Each number is 500 + 25 x the weight over its row's rms, rounded and kept within 0 to 999. Layers, rows and columns count from 0. Numbers have three digits each. The size before them is the row's rms in percent of the matrix's.

# k: layer 3 attention key, 384x512, rms 0.0333, rows 255, columns 0-127
# v: layer 3 attention value, 384x512, rms 0.0314, rows 192-215, columns 0-127
# o: layer 3 attention output (transposed), 384x512, rms 0.0328, rows 192-215, columns 0-127
k255 094:495546529528488490496498511508476511458497485499494528492552558517511524479505466467507512483487551515490526488471517510494509492506494499532500454553517485540512473517523506507504496505513496488517471438513522530528490504525518522528524458546493543480486488499519460495506484467524500509500521492512495463524518457466461545511481474503479507495483511493488525470502548443553486503530
v192 097:535471546446538503533508477493480480471519497494505504484512468523493463535519564508445480480499457520534510514474554507506473483472549440469503491529496531481486480512497524476508488473483541474494508484462487502573501530509506469490504490516514461491540489490472498516475507495543519467509470497496558553472472489473493498490489486492473514481481487511510468501569469521510514540540
o192 104:520516482499493504498518513504483512493502485483481489511503502515480499455531489518499494502470522525497501549496487498510477503464487475469493503497497503516483496482516516503475499496503473467528502446492503521492497502525515476504510487478492490507431505486478478473492491491565494501459545497509555525497499544483492530504518473520538538526511502502483500538524541524521526524494
v193 099:527501460514488513499505471492490497480500486506488535471462494502520538491549462480493485479515494488509452490498487492511464485483504482477520490515496448522506472545454492489519516501502486489514528496507509460530532534530479482482525507507483476500479474504529475493481412473499491484482508506493455481492501480496468509493519501479498509516532542504499515524476500523518503547491
o193 100:458527501504501464492503457480543516497526503488495486474484487511479527509519507513486486482504456499480524509487526483515491494428510496507504464511491459544508487510489469461522536499521494511470503477520544511490523522476480525480481479508530520460513499473549512530509455517530478507477539508495463536492517458488480463536483477473484523530469474528485509525467496488501538520530
v194 096:507473428532466487508521514488521499499500458525528481477483501526510492428532483454496553480509547516499503446541466516482460501552515467485503472526508523453494459480467495450473512471555523544497566494506502488482522506496525517515506507507460500480474496492550524481497467491520504497484521466493479531477533489514482495502545514509494485481539551511481504495537501466480509464482
o194 099:504529485514512487509473501485508500521490478493517476507486525483471520504495493524458504507493481480448496519528498526515500500475478494482508488519486462530481483484521480527515541533484539511496506472492553459517522480475479522452514474477490480407507477499532481493522497480481447518503470474484521551499530482494494429507469445423512494496480481550535506500519507470554490502516
v195 085:515549510509496480545468463545488485471499515501541457530518489500502516525445425511453522456501494470467496525449477500492512521475494536485502480506523503507507500488520525492531514498508478507473469486475507521509481510492479497486497529481511464507447512497510520507526469487456492502484530472482491515507504536468474480493475503466510530515461508502491517514508496512493488502506
o195 083:543490502494517470507503462557485458511510521457446460527495456499546527524528531523508509514491550518462487528491512503480543478514510464553505484516521498517522476506490519432470496486535492492501533473493498475534474490475482500501503543481469502562469511439514526492480506480562502566500541517490504516487462541496474487556463477496500512512490476515500507485479521498468543490469
v196 107:542500473524517473497484479511542475484466510533459493484501482486550477562489488512522523466498496450481549571497443499477513518505521514484487512490518457485517501529495490475493475485486521496489523507462481529454526516525522493498527515538519524509476552514493499531503437435476500494477506503511466512512476467494538499491481535503510491504503510490510484507514523535476486480493
o196 112:496497494502479517498504480470497475515497497529474477489483486493485525472506553459501494538499516468488520515505494512480526518478471528478494503461503483503539441470484503460498455477517507496502485485515451528476497474525464503520514490499440555489484524500469487468508478453533536512471508501492481514549461457434533501526510481457488543544457474486499456508507496491503499513505
v197 100:553508507496489481525498492518487489538513493473469503479508448515555447500481515539491463537501458485521492516537529517526464495474519509528483506499509475522505517513512509497489515500467480508499489538487482508507493527442474498534529507501521522496525489487461530491570512499495537509504491542509490522508476482534482492500487523515500541534500520489497494503511462467475503482530
o197 095:470496513503461472489492495482487523468479487526505479537486519524488517518468483496510486483499514492506479488501493509462502490492516507484554511513488517503468481483468501554542481505504437450482509487488504577476498481474476544492470488495479507529499478489499468543489457514508492515468507507446468463514553501489537498542525502506486505509472492479503514508514491482573496554510
v198 096:487463480509489503519535527500486509535501507536422518516524519511459484482483535478533485532509512517479503457524546503472513523512497473509504527467477513497498434479501508472528523484560506459501515512519481512514488516505495481507503488550494510484485501479491534521475503527526505532500505513531472503516516474468490502506500490484468497491495523468501521469489500475531482559525
o198 108:494468474525493494539492525469521505470503526517499529523517516516522474512475484479525487518529466528479505521495522527457509472484522474486495472467496481508492499476500464500533504497499487511490570489516513456485440486534505495517516501489533511506521485508480500494484473523487484518499536495507481538468471536503523504657487494490522468496506513527485516497512450525480509481510
v199 108:490550486521506490472492502498535526474509479511537539549502494476488481497517487492551456534468488527491499543474543500515513516466470484431478526507489500475498473497526518512494519503504498517503505509531501516531502456473472500521521484487478540496527490514508526467510483485522449519519501470521467492509518533521507484519487518542496459546500544525519502494483522486487521468509
o199 109:510503512506501486501494506448491530495521498484514490463534502500543488472459530529516475540491529510530531476504502477489527458471523501494536498482449482486515467511508491502483501514538497521513486531499501509545473511499479526474455534507489521508484489478495554470509492435455519497516503488490465489497516521478475496438527450496479469504478477533507514500522506493552505459520
v200 097:498550430505437458466526517514512524546523483518512561544480507450480470455540522498545477518499501466514504500481501515512548524459460457488504514511503509495503469497500526489494500504509474488534481510510548480471525506479514438498550461533497493482480546512545454502512436483465493481495512517536440508510501523561466498507485483537455507522476502505477503521449475508504550521496
o200 106:516519496505498478509462479478519495481507490476488493506531474532520546505502501529497495480527519506490510492539517506481514466512491542519512501497514512521517494538478498485560520486548514475507479482479493512539550505512455478480478503483554529515532486509522500539523511491461555512522479495500497532466487510491498499507518470501475447516489474495504513484512507503538493480552
v201 097:514510513469512460525484465493458501515520512472472491508541468531527466534535550493472453495479451474482494482497439503512481528455492462527504517499476530522505530496529490454500507524481539570494462537506517508537463473481498519489535498521493489514495499526502484525480490492483500505511467519513517477501510515493480504498456498461482530499517431510503500477471469527486466495495
o201 091:512493502533496510518500485479502518503513483495487541513453478526500513479510477495490483522487496475506473532467504472472466488486512509492492534486524526478437487492471470485517464476505454498482560484504488484548487503474517475485456483512520505534471504499486513535509481554462514468528471538492502474506494472529496513406460502535532537532521506552491497486518494510477509472520
v202 097:510466537499527524475483472505516512430497492496517508454485522516483526521533489481513531551513559552501525505437500482518471482520520510501534483531510545515502502474472413498514483476513509467511473526526523489520483524524491486484481511431454464503512473471486447530463520505500489523517477486488481534482529472454499502497490509543466473503519476490491531543517484493518521505497
o202 091:496536488452500467510523480561488514514542506479542470509515512458497499459524476509495525510489519478524481517507535514512509475497475474511523500470470486506536485456499497506493521485525530542497504556517488522479541474491533529506510481500460515506460516450500513475510492506506502453572511497488527476506539520490493474478490508478452514510461513482498506537485487485488501512511
v203 100:526514472515475496565504470520447485536501519467481491455516477468479487459485477489481551492505523492520478480577427508503499544490497482516438489483453512538496511517499511504464535488498457491505486489494476492520505526513507535509511558526482497525509521489500526492449543491497485499505501520496471468482512490491466524490550506510492482488486466473496475498502524478471500495523
o203 105:470489520523499476497499482517473493483506500508505539513472476485480473511490470479484488484514459477442490506522517520494486536466508532503490491501549455508491522494488504523467506439514439520464531480512487480509461480459507561542485509545524470509479473480472506510519464464480447480477514474490480479474493514528538487529503464494540524527478496508509490505481480494482500453475
v204 094:474490474490515513514480561488464509525515465516503513445462513485496498489477483510503528461494521507519435510544554487471518497476519485507513501519503466529531476512504494512507481477498482541496543467511502477520526521503503530515453495526514550501522508499510514493559475502508465478496526517526519512508471504481477530509520482474484526477487628510529470475502517504488507518491
o204 093:506497484508512525498466513508533527501508497497506478479512519506498487530484504515507488508484488513512512484477472468522495498460495533495464509485489462500490541502533480486480538559439480545526421468497561454521505507542486496494505487492504492493543480497502485490519502496510476518463522501521479534491487511519528491470516477483456498479546489509523498467478529501539503450529
v205 103:514563519500490451542506513505505479470514500494536460491478489471496501580491515522516504463505520492463511537482518478520476509520521506483514512529507485498511492515439558494503504524480494492488501456514492459491497516521481537456505516500512492489490489503477485499512464493445500491522483511543473488514503488469498513506489505478517537515544548503447489486532497520463474450546
o205 106:495490485488507489455501463489504515527537462504470497531475476503496460479485552463503508484496521507480534463455486506496470476517504468504500481463507490527499413462489519439469495499564486548535519498502481501459433505514481520489477493508498511496476522472497520519474458500509452546500501474496480482521460478519491468480518523486463519486492492490527490494529480545530467513473
v206 099:487480480511495475478542511498502514499477475481475498466508458540502520431551544525473505517461479495554448536512530506503450454506462463511504518481498501502488573492502496492485478499451519551466520496508483486519511454504509509489518480493512485508522495491496543472500515499508510497510501511501530501513505497536486520501492507485508487495528497524492495509495511494478503453537
o206 101:490537524500485532482508515517505518497483478495501489472507520493477532513486455490490489492485530464530491464545517487495447529504510497449524535512486542495472533548533496546513494523521491461507490492511498533505554521443495480490485479498475501448538475553513504542537543523500476481480498504519522480515528499553521499424548491455483504479519497489491519494520534491548478496493
v207 103:530502508497554514485494459494523504515515506484519467478530533530500533544523507516488464521506494464474503462474477466513556517481513512550493478492499473536494499495479495464548472497533479495521468530508535478495505480492489478530500472476481493512474493543490467508493479497525522541513462526500523502504498458476489496491473469484513491453515410492484565496479487517521504535529
o207 103:488507489508507492498536469548510512492536489487491533517446489487482529510491509500491535521493511477488496508479545485493467504510496470501498480513510495484458507537488478460504512500508521525483537502515514508471527495501482443528463504485534483480464505475500494486493498516487550522514477520480486482489529530501490440489479540534478472482518507474464466511539505489488551508506
v208 102:476526486467503463509513521497470510572531484498526541494548516498494431484515477508505487478467555501482462522493584470487530509514529474500462473489517518486512449486514529533516528502500514497476488464491477477519479492436494508520543517543462537519493524542549501463475526520462507498500473495511528537496456496511508490481484478438512504528501460508475499496502469486506510540514
o208 102:530492517512517500542517514530516517518472497474490510476511506477497547535494481526498521504466541484471513477511497527484478528419485463503462559467472527500468487494498517499485475462496496462493502511490513493514456491536501438460484543509502460534501499483506529501547559533479521498481451496513484495461501532484535518483488494515501477507496507505498481452489490483505478489521
v209 089:524550485457559507550447502542504505505506479500511518467471478446499488533475450560505499512486484444496465521495539494494512494475488511509495531484483463480524468511494503543522539496497519477487505474484500485508491487474485477501539540521504522505500543516517556469515486483463515467475532503464508469505476483498479481509524519534518500433453553500499475521476510496454536492508
o209 083:514505508503512485474513509508483507496501506476503450507493493501482488512469513535506501533479498507499491492504531485566498471501470529516491515450495466511502495506483492515484514523481502526514483472497505469523474497505465435500504528474514511483518464498517514501547535427481513505514522483470477472557542525494503544475503477519471497512467470484480485506503493498496502491530
v210 100:494504473490486508511460526494515482496463523545442508503543503468499484501484518474520488513514496496490495448507487522493528510540536468542468500506488506521524519512487481530507481513449517503503451528477533508498489517489484516481482490487494507498473488492488465518496512520503535500541451476526465522516495467510538520471490513492481545525507457524507513485471518549497476522541
o210 099:482482497476499504487480515514489461544504509515494513478506489491532509526482514460498513446511496508489446495489514453471516473476527475576491513524502476451480474508484515499500506524522508467523551483513489480509495472476509496501538519488509527539485551481476512519494474518503497495486493523521528532486474472517489524631477513530458506517514506526506476508495492505499465515469
v211 095:492503562499512539469473528490525508467537490524488498534501515449505481524479483514552500557508461484504515507486465513495540537556497456488483468480513504506519465489532457468498445475508516493527489480501526533518510516502511478511478517466497539485474507474506414498480499510545553484490478512527537519523526508490510518506545503554497515499469546486532526495511468501517538542499
o211 103:510496497480479515499481504504508516497501511504503483516532509465499491490514517504492488538514458509483520552508509555495495498513478532508461479475571478470485499494494525481517524493489513541527485460497505524523488482544441508541506492472492534507478458506462493477507457496509526538511535490484522503510521518493490493527500543500572469474478503512496544496534480517498511434551
v212 089:506529558452541516555464485505477497502500527477527474522503511458495488516434488515432480473489495467501479541489522510491478535436482547476516514494487477516498482477512518529532531513483487483495501490472501540514478489463485500504491527507538485517486530507491591493474482468504500482496503476480566472506509449487494496497492487486516526501475498496529471493503506482478478518509
o212 097:529502492504500500494483482548493454463532523488476475539470482499492483504491500497508539498485539509518482540484498508509484506507565463536498502493528498507501531468481499477479470490510469535520538485525459456483471507498498504523488514526528477566494531486479543502548504488507514504529565521478493482495477574469511574518513481539504525514510491500470491514483496500511503481464
v213 101:478505487501474497525499470492517485455537514492502517513531556503540540546445525506553492545513528521503507512473529502487504525528550504509460453492529504493529469481495490483496541515495516496541505544499563496475498482468488481516535495495462464472492503510512444500535511544526499498521480504524486527481480489531527490480449505493505508483532442485511544486505469474549512462485
o213 105:523480462476477500494495488506505487525547490516525529523516493509492516496525479536486526505524532516481476482478468491462502519504460492569496504500484469487526500480472551513549498490522526513513493497504528493497502472528466488429471524465512475551496520447522489510514475521489536528516451535510470487497501492489507464558471475527533496504494514486546496489509528475543500543480
v214 087:487539534548442496493486525489514535495494465496535517499500545466461543519538483528530499502518521533477498481428471488535557508490504494549506494522513490504504527519474486528525492484466450481521480480491516455504457514499477511475452504460521505535522473523522518518499509465475499489498504535530478524490523495538516494490485494476495485516479444504528509535523570492526485457528
o214 082:486524524504488469514481505506515532498519474464499498472490474468464478515506525506520502507487551486502484479507526490484528483532490519506528521455470485482540474491517501499473488508554483528503486553507473530490484499496554502538475506491494497533499537455505520491482521450504490433482484503532508513538514490491483480453509527489488523519505493488519472520492514496456490523480
v215 101:525526510511478494497518496519524480498490516507486489501501466497512536466445471553460528518525497481503512470504488520512495475511495498485457513481486510523505521486488539495485500514480490503501512510460524532496503474489548472508512511458592479547478496466500520514519507525464513482443489526483472485501533528532528516502520504507478512528472488511518503524474511525496515449574
o215 105:480486505501507510475484509477486474509501509496468487519479495480516498494505501482543495485511520496507486482507477519535460491543517519517543499500521528490543534517506492541517516474545525487489545498491468476412484494475465502470529488477463515543515517537532502539505510473472535518478539462521516520509542522522466523576485515490470520475489505473503486504465509532533506516498